config.toml
head_dim = 32
vocab_size = 8192
bias = "none"
tie_embeddings = "early"
optimizer = "muon"
warmup_steps = 41
batch_tokens = [8192, 16384]
Each number is 500 + 50 x the weight over its row's rms, rounded and kept within 0 to 999. Layers, rows and columns count from 0. Numbers have three digits each. The size before them is the row's rms in percent of the matrix's.

# o: layer 5 attention output (transposed), 128x128, rms 0.264, rows 4-95, columns 64-95
# v: layer 5 attention value, 128x128, rms 0.293, rows 5-95, columns 64-95
# q: layer 5 attention query, 128x128, rms 0.236, rows 32-120, columns 64-95
# k: layer 5 attention key, 128x128, rms 0.246, rows 32-119, columns 64-95
o4 103:540449510526485445528481540584531556395474530541512462556520520532524442565509509510469487479511
v5 117:484513509470553528510533491458476552592510590506525454396494534426459456535442452601514531518526
o5 114:438529501496455548505549570426517518592565617515485453432476511464455474527493491522471512514583
v6 092:544437531514468426489548501481514460554544494483538556555531406525483514490519432526487484405582
o6 086:452542521466552516534477500526550550477497543486531503514515467436431494484600476507525445526475
v7 106:434501534498521481454562482426505514598508525448424447630574406628515526505456543418503474602445
o7 109:462544496477517558501513449427469546471532492454505410602558427602459485505471567507452509517511
v8 121:554458506511613461526365526589530521503594542436451453471476467463507548560535508567527508498507
o8 113:518564508399397493469476526554507500526544560497485462454420462493510468499502435602589501570515
v9 108:411491542488451599578428476583609422447428503472502504484456453502524464510390470513452581546467
o9 099:467578477483545538544473506465462418498507484528517568410567546584523520528453489387601533477520
v10 096:463371451522508532604388548563476477421490453494498543418476484538503541474504529598479440578519
o10 092:453404408516532450596463556575550558423507495496521457541467456523526472495543505509472466544536
v11 097:545463487429481489448430580574521536538542535409516365560614491569459538453500555550517507548451
o11 095:521478489528552413517450536486459533536529522481496467497559535625540450452481504504474476481536
v12 116:522489612517504461577515509511485538505494517433457481427498495564481564515505449496571476468441
o12 118:591564540529495431509504522510491503422574488502508475533514510637580449485441486523523465515535
v13 092:571504472476560425484464453411403456471545458461498492537491514559501555420426494519557459518535
o13 093:465518478487499511358509490506482604543520429482553539569585533451426492419556517534531447517444
v14 130:489524504457409549558448518491503405499480473527483506496499553443457553534565440522514528519461
o14 118:427545499503538593423554455484537573478536487553422442642494545626478473487469496558532523567568
v15 075:522477548378516450433515528458489437479449435495534599528538495472564494491542533516467470472524
o15 077:551421543442487465459470496530537473486538499523506483422486515422619408449513464502505538536529
v16 082:471491508482586480462525539547509592533529545521524555558455481422511483458512513520442431440519
o16 080:503508542490464482448538511520537548440569438518507489588505508404530560466471468545402469570476
v17 104:471582575518554516485453464577490507534518473506483467472601486475495494438528502513508420549520
o17 113:446555481410528449485432500560496450605503496487516458562473553497372481401558404557606456468498
v18 088:552486501538460472483534588537468535566378503562461442531484458479446549469574568461496439396461
o18 089:469498569534492477528542436485534566445514452481453476532472407599527506437476470489434513571467
v19 098:517500386531475471535438554526524483473381519513543597582528510470447494472513455635379496456555
o19 095:454502448476533518464494518464510437542471474465531526535505575387499478422489516400432528459566
v20 090:530470471437435483569422439458419445547535509389466481467463545548516476493516589509473509414602
o20 086:402471495513493402520456533503461403433498412433554548540505489454525587493543474536499496506534
v21 108:569472532541510529454458532480541438378473529517458503558489483417601537518553490570563424497471
o21 107:520530455538491362537487481420487419376521547612496537532506484527548478516565483554402512476455
v22 089:429499540449484505571506483514505413438492531561452513455467571496523451565545502439504484553461
o22 078:512475499498457520500466482491526518579411520509474446397484584450487413536577420481571473538627
v23 083:493566493578594517452615487543487601469463442516585522473512494512477460492504503337410469521460
o23 086:518503519571547446579488436532455493578523445522609551442564488458531545510555505410448509455401
v24 092:478595546524436544506513541540535501555531561489436439573496459422453551553614491580536463589501
o24 095:511555515466551446464509413387463431468569496520433443456497417516486462446468435610422557534489
v25 112:486575479450545549405509566602486416408443579600552646461510552398531487530563440544535494464529
o25 105:483493468526490579405570408514622581462482469540437461565462467568410445507502488563494566468525
v26 092:513603391479493526474525459465448485541498424490582436462452510562408547529598491449528409523512
o26 084:500583526596513453446588483500485531566485556506577509459555507483521435479560479545514416547483
v27 109:503470457620501469475532509439455553477528528478449488485541429437401493533469562593527432461523
o27 096:458502429581584517464523546527504585538563467538479409622443491599464463483441565569505468483615
v28 097:451464499523414512558513538552545581562395481547495441523517422467482480460518502520408535492533
o28 100:521487552478527512545508490485482524587503491522441478565450474554539461462497510466469527539583
v29 108:484617505496436508497523485505436519491448499540512400490598531444498439452518569448501426512416
o29 111:450570583530436526522537439475462508528445481557507513488548567413442452482545530427484500408459
v30 080:465427507486497475541430441479505578463501447442533470500560489494490531497615452515490425495458
o30 090:517498490490502460561445576516570505527479523446592465464510514425495553518600496459513523489494
v31 084:487479521430506518563564505510559451521616464531571482512553532506624457460431579473425511550462
o31 085:442460477455564519530513505475516513520457497493499566507522517415528542411509488496431480579492
q32 095:544436423539497524468514593535521634490487588491449533501501556493515471528543496443497496532496
k32 078:513459588496548465435570535491469417548511483481551497487529558419516523550498520497488540556542
q33 075:524474488466465538487511553523566466385433505505526595479526488555545461555479552500520501531437
k33 086:531446558451522406587520465410447458544502594510611543550520529465519572571541502397481506483548
q34 090:501543451585524518386505522529501551566524488434453445458439466441489511519519443427516542523431
k34 097:467507529559564491557508510476469456627557465514450470564419458483376570522571476479425513512612
q35 106:466512532518439500497529477543486457445399511542428496491506546550552414550452540481529483536491
k35 107:476540580457541511523492447499502477415456488478396518608430434567538500433603486536540566545478
q36 096:466625478566495493519496517479567541616573473463510449492475441497466556534542463463450564523451
k36 115:525490436529516399528480552471446478638588513479522373472510442394420503563538503488470414491522
q37 092:509536478557455532427548497587540583461461573487501519448536459483503419605507631447524473456470
k37 083:398565479407440481592409515478517459478529463609463508531555537474493550439593497494413456474458
q38 103:527483516477557446507390523498370498477513527490553496543524484486542415507505516456468513496504
k38 129:446540443499469589542432507562546516445402516509462590583476440553514506524527554538379490406427
q39 106:515396530422490505467497414483468560431408471520495547521507557492547459428473504587494493566538
k39 097:542459513447533479472451497443526419486410454591497593563441493500523455460481519545497549490436
q40 106:477621513565440449478499452478504580558536490479554420522504480422542567455493390500510621552512
k40 116:606543522445552596507573484531485510442498486443508507543404443535433492486402495388586491467502
q41 127:478544393580560610493417453523394467491480572441501600530505430557397422537485504517410398499504
k41 123:449596592449475477483486471501581470486456533535569489506522451556490510544543538556428481411363
q42 098:481447528578396472515454600489590465462519484507607529468522521401638609476586584412500435539525
k42 120:572395535435500538494568504502528467526462530490542509462448565425503431372510493456604578505607
q43 105:481520469540451572580522573546515475465550527521577527519517475497525459532511445445508545474405
k43 111:538554561571530499516558442468364503527504565488419375543536439482477521476520528459568561513561
q44 103:518420390517467510465484507547481407479510505448473554449519466551440512509474557471514480541488
k44 108:475581590565455467529568501438528478537538530496495452515506485414600543520562470473525517484461
q45 093:533530580472427437422570489464583607501521440498485493470464378461512477464583549530481509454401
k45 118:524469549461511463438511511408480443471471546564478481551498569506547419451457499470399533417488
q46 115:494514451427535565544551505466477555461553483502505554542490522526462506449510530530450506570524
k46 100:438532502431509540341450486420442442639485435444494423515555508394535577495477470523412538438502
q47 112:481500418536532481498527557545503539563457472464430481424497562404458481555449541493462373476424
k47 119:520557510524495528475504453554509482465509580556578395613527474494495468464607566513444459455570
q48 096:432596524539473510526500488463464556445535526498524502445584507501505506603599512483503505573467
k48 103:462559419523531411505433506501515521554473494506519516521478457513398443528408502579484482490451
q49 116:481529484476520429444595449488489522512483441479462465517566594469377505462499384512429428573489
k49 101:592464564471556510600493544446461526519562553556444527568506448639410541492551472481465540500442
q50 109:464454512457548467492608472523505553499500514495512576517436632473570505461445430493500506514581
k50 105:564439480510490521486536540515452480508520502384539554469533549518561562491488547524507454534418
q51 099:452422446526482491443488455459486530505513494511402524477476516536430514356431490550543542477462
k51 104:511567524480494491558430538511464442483569447503375398554514501480472534568571552463413508564479
q52 100:507511491563485487497514483467544482453460437493487558515468460549417503591473482528597627408535
k52 096:450514463505524444455533553566546511559417488582448490528583462613548541438527422555465442501503
q53 115:483477505539577583539402568492457520501407584476549497373414492550547428468465483508464434501462
k53 110:503601488442509390581548473503445459457467438476513515561494480460514548505483540463462567527462
q54 097:597442538530509547485426509509534508624576574539480541566408480439510529438552441503590510496470
k54 107:465551478467495541471400467567539557437384478505431473388508436527451413398467505528539587569504
q55 091:475533498464421395465538594516466522512423469486539568467498557445477532542494524436537451440431
k55 106:517342532556562443583542475490530482582535581513478476525461518552567492471412650504474587490497
q56 111:462488431527499520521525526376514490507537485491574504511554564469523596553481549518404532481489
k56 101:430578558472481529479512534485484514470525493519534536432478499499495506443508507493450456467444
q57 087:484507496517469450392488449493554587475474530445414473521477573432497569471567560520502453625507
k57 101:572566506391501527583501412492486473451550505618510551422417463529569508496480508500553433502477
q58 095:527461579427523506529496481492561498431437497450534466478438498473522453549492455559611528436419
k58 101:477499465574563504530470535504473489496437526549535512445478484490499442457470487510524436441571
q59 100:404534460498467529405541425430485457497477538502463438545434404514462518467479473504480529450496
k59 093:487527501510478491540545473468490526438594526497528485443513435467445511569414456474538573537521
q60 108:533578594529564470528585483465529487579463518460523430470534472516406483533508530482475483354447
k60 120:440540440530544540473427491525512521474580495518515529572504463507561537507562534477409504554495
q61 101:502383548394586516575527523488525546493471448607457517452467525560498528552450530594524539489522
k61 113:474637528491402475499508524502504531344571546486553474554629535523554486498497489492504456454478
q62 118:555514596424568596527417377529474526408487531484405515502431478581552510542425440528529460462519
k62 111:511527476563418527566452481527539439549502447568565439491563606521507530457509574439495539503543
q63 100:508496542491468503479548485480512439514531458466517542456609572449508498503494362495552512567593
k63 110:526392459405519469488473520517610502506416536477511489537471579531573477481505553604518468474442
v32 085:567394540510427540439507468586528437546459536544513545426463591488444445583580502431536431521541
o32 084:440606454564462536457520547485508454385461520554500542486602532572482548549448588511646467384424
v33 094:476418468547455549518484454497527477533476434494538534601641519462478516527518547439434547502454
o33 074:528526522485525536488467497511471449452545422473535435510499424575488562533490551488423469403543
v34 124:500458552482453500584553503424485551515595560477470575501434387449476452490534577436482502449561
o34 103:405528527504513543500402504583482465398544470527480480473482497455566629488481459528564558418533
v35 081:541481541519604526484471417429576512434476547526462434468541519470473481483595538506515422431531
o35 082:492514476572444486496466406464480362484527508527537497546453467522493481538559511491485443480551
v36 100:504534496528557550516465525450521567495440544501489512452486584543505503545455468525476462455477
o36 094:419505481514492555472524483507624451492560525576583507569598503556559582526419491445531529456466
v37 107:574468451463411526518620424561555402538481503531477511432458487450466500451483532479540451548541
o37 090:469471595520464549520556509491550400461410501559409510516451565531521487479435408484544444517518
v38 098:445479479495517549414432550491535505494484448547449467493504469550466523490532450520592491435499
o38 088:569417443475442451425453578491541452497505511456547534554533478496545589360481471415489461495501
v39 113:483495428446590522579586584488483469508547456536519472453587445459469501541541556538555477556549
o39 109:496486504499474549524522448496524604446549473467491482524477550442545563520456454520436434540508
v40 104:470558499492561538400462529521525529575507503584518476547375462431545495544548547499465495575468
o40 087:549443437441478448463516582556507554485430575478504501449465534424466448498539518453486463453464
v41 090:438497534436414510565558593563506449514563449490576579523474555495446486507447532547531446429547
o41 095:475585514482484467502448632460530455454512541556581496493539498403630467483496438435506549514444
v42 089:544560370459502418589461538520411568515491592569488519517441412449458503454496484509562463518547
o42 087:517507465556464413553554510535515568589623538451506390473476439522416535495541482442412500462466
v43 095:469465471506611454453521511464615488462500535470475587390432498546538592585470490573523507520459
o43 075:536414509484505504464466529537489590490446556501500490529488560471516655501409453495565445429423
v44 110:428517437632515564462535468474510524565528536522430422587492469601535444460553487577516424502504
o44 119:522413498472559481553499534496526475570470478461457486522476457508489608560504495466444534422501
v45 102:468451447385485425423509604435562510521456457529543529479549443451527535530513598519430510505547
o45 081:478499491420454396471525604493532580549496522554535525469456558363541482590573456494430485430391
v46 101:461441470409437529514564511505523446649495513476497561504496499438502506460565460481462583520561
o46 093:500455414544515584525521566527557449517470540596544525628547513468458495537467576528480474444540
v47 077:501561601648570415565448510482448461457513532504532476502515429487549439547514577462427611510493
o47 099:537516537523543520491575594459550456564561548485507498456442495525526426496531562412564477442566
v48 097:579506492383403435584477516401356486454548472538561524468555448486560489444539483506459504450445
o48 097:492491567439424464519567519480433599512495465426464541520495422546521553461509511546550524463467
v49 086:503412504511588557486447461538524563481395589550521424476506552495480500498475592479490512531596
o49 094:506432443552493414530464505468445507494508481443505440511498464506498509528508559448450442478504
v50 088:441595491528582537500556532586374590479501478466540470557519455516469459508568516559544466557515
o50 089:507391523493455524520494467524512498472626517464543485648473465557445552368557509488462490553578
v51 091:503536402512447532514500536432432439549483586535469620561552475510484426427506454558540483514517
o51 094:481499457572510514510529480547540532466458520520494497493484528448505416541509487565475510550528
v52 096:554450499445500564414563514533518442572483540499530464503528491581549528475495438607516398545429
o52 086:519432520427525495470496540554566541544482482489569560513593538490474505540460408587493453496429
v53 096:540467616480463482464469502551511483520461475519530567617509575519467436504482499537468514450491
o53 095:489538558440464486381401518476581466451521503456451522504400538520493503452477419476486532557453
v54 085:481521563421441431368492593436514550481471500520468571507467495478527627493491525489572531469490
o54 075:511425518373468395421534527495581564452560492500560526385513535509624558592474477523515476479459
v55 110:542394444440523482500503540509563431485484524479457485551494474380456490513546548492470555521471
o55 097:471507400506458537375471517408436494589468557463556522509437550409425495475523445537498446480547
v56 112:473554509410468445513465450499475556414512512417483533521458391551498493524503510436462527459480
o56 101:467448515543508432519521437568550585511487435525458483505422552556444548564470539578464458389498
v57 100:558381447543518556408485544546555420487477460504525441550437503549510418490536522515501481464456
o57 084:512516566438509502517496579560494440530551512499483509537538538414500461538454412465405553548492
v58 083:528561543552513563597546438465509529463649542550551522539501537501456472512495449446457534507477
o58 082:491489550483496495501522495451429550462579473440465524550527515577538523450479499459464468462528
v59 092:523528490437566492459472577530491500539485574522503424500505451566516534522455437458516563497479
o59 090:544464465446425415473502575490512633589507426500536430503540504480594499497533514478433508530478
v60 094:523551494482471501468581563520537515451613597492549487539487574507511477513461426529507489469391
o60 095:543472497555542497483500523490462419535523491562527521487570538438564491401462475476512573530482
v61 086:481583470531520453510494447521474565514406563441528416452458428480503618461428578456587517490577
o61 087:523417489548516394516533466465511553494505535423464497443488561421529515468592529459480440554510
v62 093:585428481579441534523450423480526539463449483484448515438480587497495464484572473480527524461473
o62 081:447546486524506490546562385573518474410491481503487463585541452627400477545456571427567493422450
v63 087:476473575555594532524391465487551481516438388529531510431401515433450481496495566431481562438559
o63 087:536410543483412495472449512438527382448393517515546512479474411470577522503544611474520509463584
q64 091:419518535622490388543548447515531547521566436524580458584517502448489538505551547487544563439509
k64 147:440535511602473485539511498479577553576602474512513446496561491441522580493540459472588559485507
q65 134:603471472439491595471420521512462430472483579459443549383509470579502422460477464533469425555464
k65 057:531507487525340503521456442506527514606588506491513457499556555430527493492567419542495519524495
q66 081:465473554551486464518599483402555470513564476543641449560451485486480587535502541499531549460434
k66 055:464490498510566513551547425423509495553551414423488431453538470483472577538531450440472661473462
q67 106:439503527558483401512472502445556485499595424561598464529505599457541571543522531495572568397468
k67 106:430515455591498468498520499426573576527598433481489469501539511478493612518512424421581575455476
q68 065:492581588467495438471620474450454531575551515537533495488560553427513490578501562477579509476459
k68 066:462480477497532446562493491498614538515505413530572513517473415535428525499488478505521560458572
q69 092:541492489473545571504455480499397431514473549439450521521509413611528420464504591510444523511486
k69 099:570520505438557535455493434507443410446421491493442554395454576593453418466460544535389450499516
q70 073:509499507417563561545538496496437464522475542447422501589540515510520399475545508485535459565548
k70 083:563475529450570493478478511554455464473377556542523527508451472517500403489473593550436431469497
q71 086:528492430509439566443438500476438377463463573496529574542464474573492436421488559549435453533476
k71 076:566514436432611577401456451523400440509481525519420515517531578556541462489425517557414388543454
q72 084:452438611509516502563579481502576554497497448523561445502521538439531553494528481484524599456469
k72 066:517476595530589416519492490436576497455529513440487453532549441467513526505521512374422538487510
q73 088:539459470474533565505406489574435411547503575436436543536480478533510422439493552519516414580573
k73 109:544478491455565509485481434518447458416420485548498527464462522604523404517446530555418505492498
q74 088:471465483528486419520521541450470545591428449432500594497475365481391479573490446489548530528549
k74 072:564489513495451459495489495437518578659488558405595432564501451484529550394479409415425629421515
q75 104:443566532562545376502615474454476547454566484483632442511560442435525535569521521426527581454449
k75 103:455539517542595469488491477487518540585546434522477475460559572429553540509527427512565525500515
q76 099:549472509578483561502484518506451582473464443458400527472418574459483502512566462439525407496495
k76 086:499496587555564463490520507415623503496532493496525427621503473523454519448406520587397452494515
q77 081:470491375460487694562528509482494520555567502473594489511516586507535518463487569592497461507441
k77 082:513472522511504488463499518555531429565559441583451537380532567458468398465537436567524441436554
q78 082:445531497432556456468432526602490513432483432437470506505557499476474565486464402400478537476560
k78 079:461502442450437482486468603426478481532515631522627542517589489431458486557494528593599503481513
q79 091:538461507423508465549547536605541538534491461531635536466444520457488507455575480465536513497540
k79 090:490500438582601426494517540444421423558434536483477520504509517350439445516471499519473513430569
q80 104:472518439500501429441514588532489436600485469548481526576487477432498492523558533489546522482559
k80 092:513480516479447460461562443442530518420422507574521513491520558444504530440514490593504565452518
q81 087:483450460528440436567481592533437518591520476476577582478509526505453586468455427506539480535601
k81 091:514570570445594511538431537570516454477461506493370483437469498475552494380490505467567458432503
q82 095:523514541434433553512602491488550539513435577511474514545624514477488509561492461545440389530486
k82 090:571490610533414459510484526365507456525546511444432559588490554510512442481493458524402557566456
q83 083:420490556480414502546484495450489537521437551514385518486489453520437499465515522610456365488538
k83 080:509494451508494519483417533583585494510534549588507479491500524487545562483503420497554605560529
q84 096:545478533432543520464491486520558484461534474491509414517564408381481468489470407487558572514509
k84 089:464499420537512485528538544489522477491493450460433518420539528560568489475449446515499418462543
q85 077:407504422402509453472476555525508411529431541561531546403436503417552504477384433395473533457526
k85 083:559546477427594540468451436549517503533537487523445399558577417491516511451566502431423485476586
q86 096:432515470451479532438504565455405438430495498524461606467541563567508492479573507498452456496397
k86 097:515514486594547531541538491537538473461584563566481456498462463542422468579469497532502450479490
q87 087:457619476455556450436558485536536551494531473515504448429469455537467582472465449498465545486547
k87 085:443501484428574444485516513511448446461474554532573562477492480515511450470399478431566576460549
q88 094:552400548492383568512590560557436525459443536538538439451508534439531499383510502414429388586508
k88 096:606485466497503478447481476569542577508512454590522477533485532394433449499485483479547454503571
q89 095:399508393505487524519461500428451520397447533516480495475479575552549467439533513519476441475497
k89 088:549507518462489478447510549455470516506500514645527588543458552512494502516475506555463534499499
q90 091:507504511567483530531438569501511486626425446540453521546495593464534493391460441543507466465533
k90 084:514532405414468514542499507463528516492506485449621561518535428542531515520526536463483611485482
q91 087:534510505552478555553509487529484520521459464396440538480517471533519582481444569513546536539548
k91 080:471456518503518430407528541433466461463545580508551509530419543504420550497525501545449490516453
q92 100:443427528546484474544519408559524518532440515578401529508539445448468460502534492500401456557504
k92 091:436423489526406516475468419512462575482534536446478480523380438545382460423516453515385517464539
q93 086:545492446444461496456544457464489483421459501524552506481492519510435489511505595569515555583484
k93 085:522515438578548474501487521472477428428619411524415526616497492612457551447484469522443469520466
q94 088:393569434448454529542513526490562508457425484406544477542539534424465562587505488508485520605451
k94 093:520489444517525529590491451516502468567528511520390537467560470547542508507576575448604461467486
q95 097:472519416574591416464488458586486556479543494434486515458535492473489462422442480529400476469485
k95 088:482471523571492618581539490551473502526596543448492550511559566520520521454472568506497476458563
v64 097:600479485547489485536485539479430525402494461436453510576567500410458515552527510511497518471411
o64 106:512491491509506486514531515643522482517481478558554426438447483454453409493488455441398556483518
v65 105:581410470467494561498523533437512453454549484561414423493485493500440525521416556463495483589502
o65 121:518546500575511438433474471477493483514484432496475535572463526438491503544447515450557538471611
v66 103:491412468501388556507500501494450478441540519467537519414456488504518537511504468562602460538548
o66 114:485465503484477438468528553414478507501499467497492541512396533512502521551507489498596517479538
v67 089:514463439484522444562528461373467512536470505528526488482425588560486487531543549425487497449444
o67 085:488548497472491531583500520567487560512474506462451509455404589478462566420566509488572454490507
v68 113:469478499460423443481531407502515590495480484587526495507437588551497558518528546604469381494450
o68 129:508466442504551552509399415479560591524555528460499479397475454563467562511426483451473497505567
v69 106:427470464435586515585540409561478549553569498533509524477624434437605490545457477494458498494544
o69 118:543528575555636487500532579443552541527531469470418520458512406518480566574453419438440524409512
v70 099:548399491490485579488504528544404569529522422515581478598450482438500620441517463457484493472348
o70 112:490497525429466395479551595520475438558449522491521550571586480427464555479488504480441542508578
v71 094:475526604441475568446465474504482469536584561548446503508496532496549534506547517500539428500536
o71 104:503523531541538503469449544460579539434460473447491491619463451497477564469495536572588602487572
v72 108:560523435466483521542528558488469541566554490574507460454508558485506481426485355510495379499526
o72 116:521447563518460437477489512551502549534512532508503539473497589492543505421439503492446494506578
v73 086:443526532516428556495456443597491483504527599502563434446573509383561538560570522498487481585614
o73 086:420529449427529603502542523363542516540466484516540419515457563526481510612571486537475482481570
v74 111:499551598501560569561526444396384445460482465515462481584449492467502513552519490515467517551525
o74 127:473554495560521529502445551512475524475539484519442461489543477464513467475502439427567531578457
v75 100:422527508553476433514464442520379478537481492509531480563426468525444531517537536421495437527452
o75 111:457484465478478539558503534610536491478582480537516521591580383522466456499561485442433500512552
v76 103:520491533576513558481528593513574544494490384512502538536507528497607623491535510525558461517483
o76 116:490534499472513531493625628449530542516471555460472573519451433473475574547529553560580462559474
v77 107:373482446530496512477536453512466509471473463443566395501506414509493480507500465480446449402549
o77 122:462480569510417565626530499523548444515525487510535499612562562512528481543422475504472478461421
v78 086:463477551474443483441460522547468438607501397468463428543552489531460558488526469472581506433397
o78 087:451584451494493578499524573475490542514485601495474482464500534538511540464496507538506529490507
v79 076:483552586532487486551469528386488457602533480570601536456555591530514420532488462574560502464501
o79 088:477505439517560496489536485444411530502380536565477649539566553501513536449472504564520507428522
v80 099:409452614495477487512500531407441475485585464464456550437463559571605535540592488492561549484498
o80 113:500382488455415606584407554528497494506455521471493499478396595560511537356536460553575484487568
v81 091:543550479553501492493527536438601458457603529494455445496393497533440501508506521446433466582424
o81 099:533514501500536487464438510495532497573564534555494414495458377469480458616522495553527478447514
v82 103:529548596512525481549483524436564518592571445591474517510441441572511436511450492513488478554470
o82 116:510470527497549474548465491528526493501493559580505495499516477503510405458394477528431446418517
v83 112:393453485494502525582554439568523526532536537371373599520466404539575487409467532500467502429384
o83 127:531572585489502554480428418410476561394508555480485440574454507509605511432513501372426397485422
v84 089:630460501531535562630586517501533500577483509518416491490544511428512498509558515495445520513510
o84 092:510446513580544427509514522546473487535563470535433516484469487530545475466511600475573452488479
v85 111:527499446523546462456444517523457544590469524561420439507439511521526530539484529482565519442446
o85 122:479421494507582463481361509536485446562590442450442444512539554488519476472514534493583428417442
v86 096:435434520588508441539400454489535572411514485384507520468460463546525472498605463541616474520508
o86 099:507547518548527568465494466604537590498451513537486405534469413507529420433462511515471490405519
v87 102:443443508570481476526483524470470440511458510451423522430491613585515480548551532484560394570449
o87 115:455520517557493477556491536500496561557423495511426521482479522485494463584507454452434366510599
v88 085:554499433517572429592547484485408443522448411442395510421497573515466536503441544517493523431507
o88 088:504481455557453502560445480558389451558393436512477483515514572477465541472528530508500478439549
v89 090:500424415384496494455537460419568521559569448469532419491590400471564517498476477446474467464496
o89 095:530441526429489511530502517516506508439674412496570552522515505515511503503560492525486564496477
v90 100:447504476571443492512479584538388507480550551515439493494495432554342517607570498462509537488479
o90 107:430551473414514487454578526502419397499543473465514453480485491590471509550467446401526485437509
v91 088:411488508475493470425443501529503536451464508476568548574465491429387511496590474609511482525549
o91 086:503571478414473515436487482500591495593426532478549407539452471478476478560445393566464520522512
v92 109:553522523446535520503509482559533464440417537512464443562522423512520605473599521535558433528466
o92 124:489403469499453486547549533439496563499390520464532431447553411576548512446508520536505535504490
v93 095:456532430516405562472622443531485427553524518450489469443444477591497464519517500510495491484553
o93 108:514454583495574614553502516539530403454569504586485551497490494571470438499553512499547543460544
v94 108:506492513501452520467469597488488566433461520595411539518561589474533530457535450449427580488471
o94 123:509538478485522528479566531505452468436580514529570481469491550466533505572506551522495475485379
v95 113:520474521571515521528529579408544491482514448479510450563486499487497524398393525516541443490461
o95 124:416537443571482525489417545442483452536544509513575528539456489556555565435511562536414481498484
q96 095:540441549533507471515437498562466595541486473523492449451469470400495463485503380391534431470449
k96 093:563548536498410521429550476491546551433439508593541574492428447563537464486592575570434433549493
q97 092:515458533483613446559400539554553564467504513458483367494504461536444431497506478460526551454522
k97 117:494526595507386483489514515466471515381453480496515527443431515462550525585447552552478504514421
q98 088:507566465540437473538460494349484459501488532567538560553460502469492552506498499479468443537501
k98 090:462546485519567572481595537577483492528467511570404613472491451508547505501398576566481458395452
q99 113:577512505553540482510394504537590520493566493581477446443520488486484500511521420440569501440505
k99 107:526546541492469432419552591574520559369492462517501529495401532456503483549524581446465541521452
q100 099:602525438476545525484472497537476405510496472515421564522458423529593570516532493487569474473491
k100 091:510511495579408483438467482548504583466479500521598430486503526538581458592523538415613550440423
q101 093:525572521489562481536521546477537549527524561498514369542514459566539512583513564499574522465554
k101 098:566450505605435384456477556478393596513483543411487509533453501387485551529577439502406445469463
q102 121:463415510469491418496595516453504576435415476479499547535484513429496598508558538473444528531445
k102 101:556488476508547408474557647501521522511521443500646530414549534458446458577420492490552444567406
q103 119:555540515498489516525537596521489510451485478536557460494406508442543618465436544448540658450566
k103 114:526455513501492519434451456526540576449554440483512420485424503487609558486601499411558531526474
q104 089:478469479471530552576507498563525472536515517501473546508524492493506360479580474565462453521539
k104 110:480515586492488468539487496494477407474486558477503582476505437491441451540440563562447388496496
q105 106:518426486452513524411477531456430534557547520454427554574502547415547524474543532526493428520484
k105 091:456435438412445440481516454480512491475485451455468448414486542524505459534499457545546505579414
q106 110:567512523612491408481516509557563485531501518442553503423524508363445491514467482526532590469464
k106 106:468541584604572513505524481443447516459576475503473561491602447579354416524442556496470457485464
q107 104:469515554464497513526429425539371472605400418502501519511457523459491374552537497576545373514475
k107 104:515476521442533473521461471501584395544432482502476499515547590418496419449404537471432458418529
q108 110:586548466442460496503503465543589409492461528590463474587452447626536415500445444475466600536567
k108 104:481456461525476455451500573551504505499617494419656592466562486531443588568466509539513521569471
q109 106:568467482430468467480534525495548472507492487515544458501548562457659582601590495456531496525478
k109 107:603375467510527554502447507558436466558463505491450448470532493472587561469505419492523544492528
q110 105:430441542579449550510424483458477433452549497514484537480546518393524459499518524508528512505549
k110 098:497447474569555430484501544342427516445444513548488519461442415487520506507459434444541446522463
q111 107:449457530519479495595544477461514458505448520564548551471591495445586470456466439606530559527543
k111 112:518532498504472492407447512469479529422526477472481474405468529520573471449509544445499512482511
q112 116:549476404476560500454507411502565486535476482552467344500466400438455520460503514513516462549520
k112 107:483452464525499546562470507527408560518511513487430496497473461442484473545536482473420527500434
q113 106:536587539461597528451525467471430490483536482493494488532559574495530444547447545515484491468508
k113 101:494443406491437562504467605586519483470442507576568477606490525491454459527455524535523495462509
q114 120:421468527514501432453590553570463497569600466414589487559541533436517464484521547557500491556575
k114 093:616539494463448533538457447473498461511469429561494444500569497516539540574515447481516520409505
q115 110:497544436569442523564548465519460429470542457566465551491435494437517522553494560502524585511559
k115 104:542514561465437457540451497563534493458542471567637476505516546603434502497679519537608450518579
q116 114:526430564552617465484457485469532539555480585431520540443370468405533481452567454484494422542491
k116 105:533545464483428517456443451548499428526596388518473452479509509484469500474520550486529449471508
q117 116:563510445610558524473540514571543493529458472523560496485473555498509438599405467473558567477618
k117 108:442477551531456534556583508543563486497428484526633524616565535448614464529465545546456486601452
q118 117:491560450523471519427443531512525513465499451465542507564473452599464541496401584578531485422473
k118 101:581534513496437507566516444469465515424490461469447482461452541474526511410468482492559529487512
q119 115:550546535533501490497421478520516633594494511519485583572558412516524527536465583565441481479449
k119 113:511536527466445516478467418436542559375549471522489453460532533471538514450505439478550568444434
q120 123:569432463504532425566516515481400574449523548378550538468525511559465547425498544441504575546489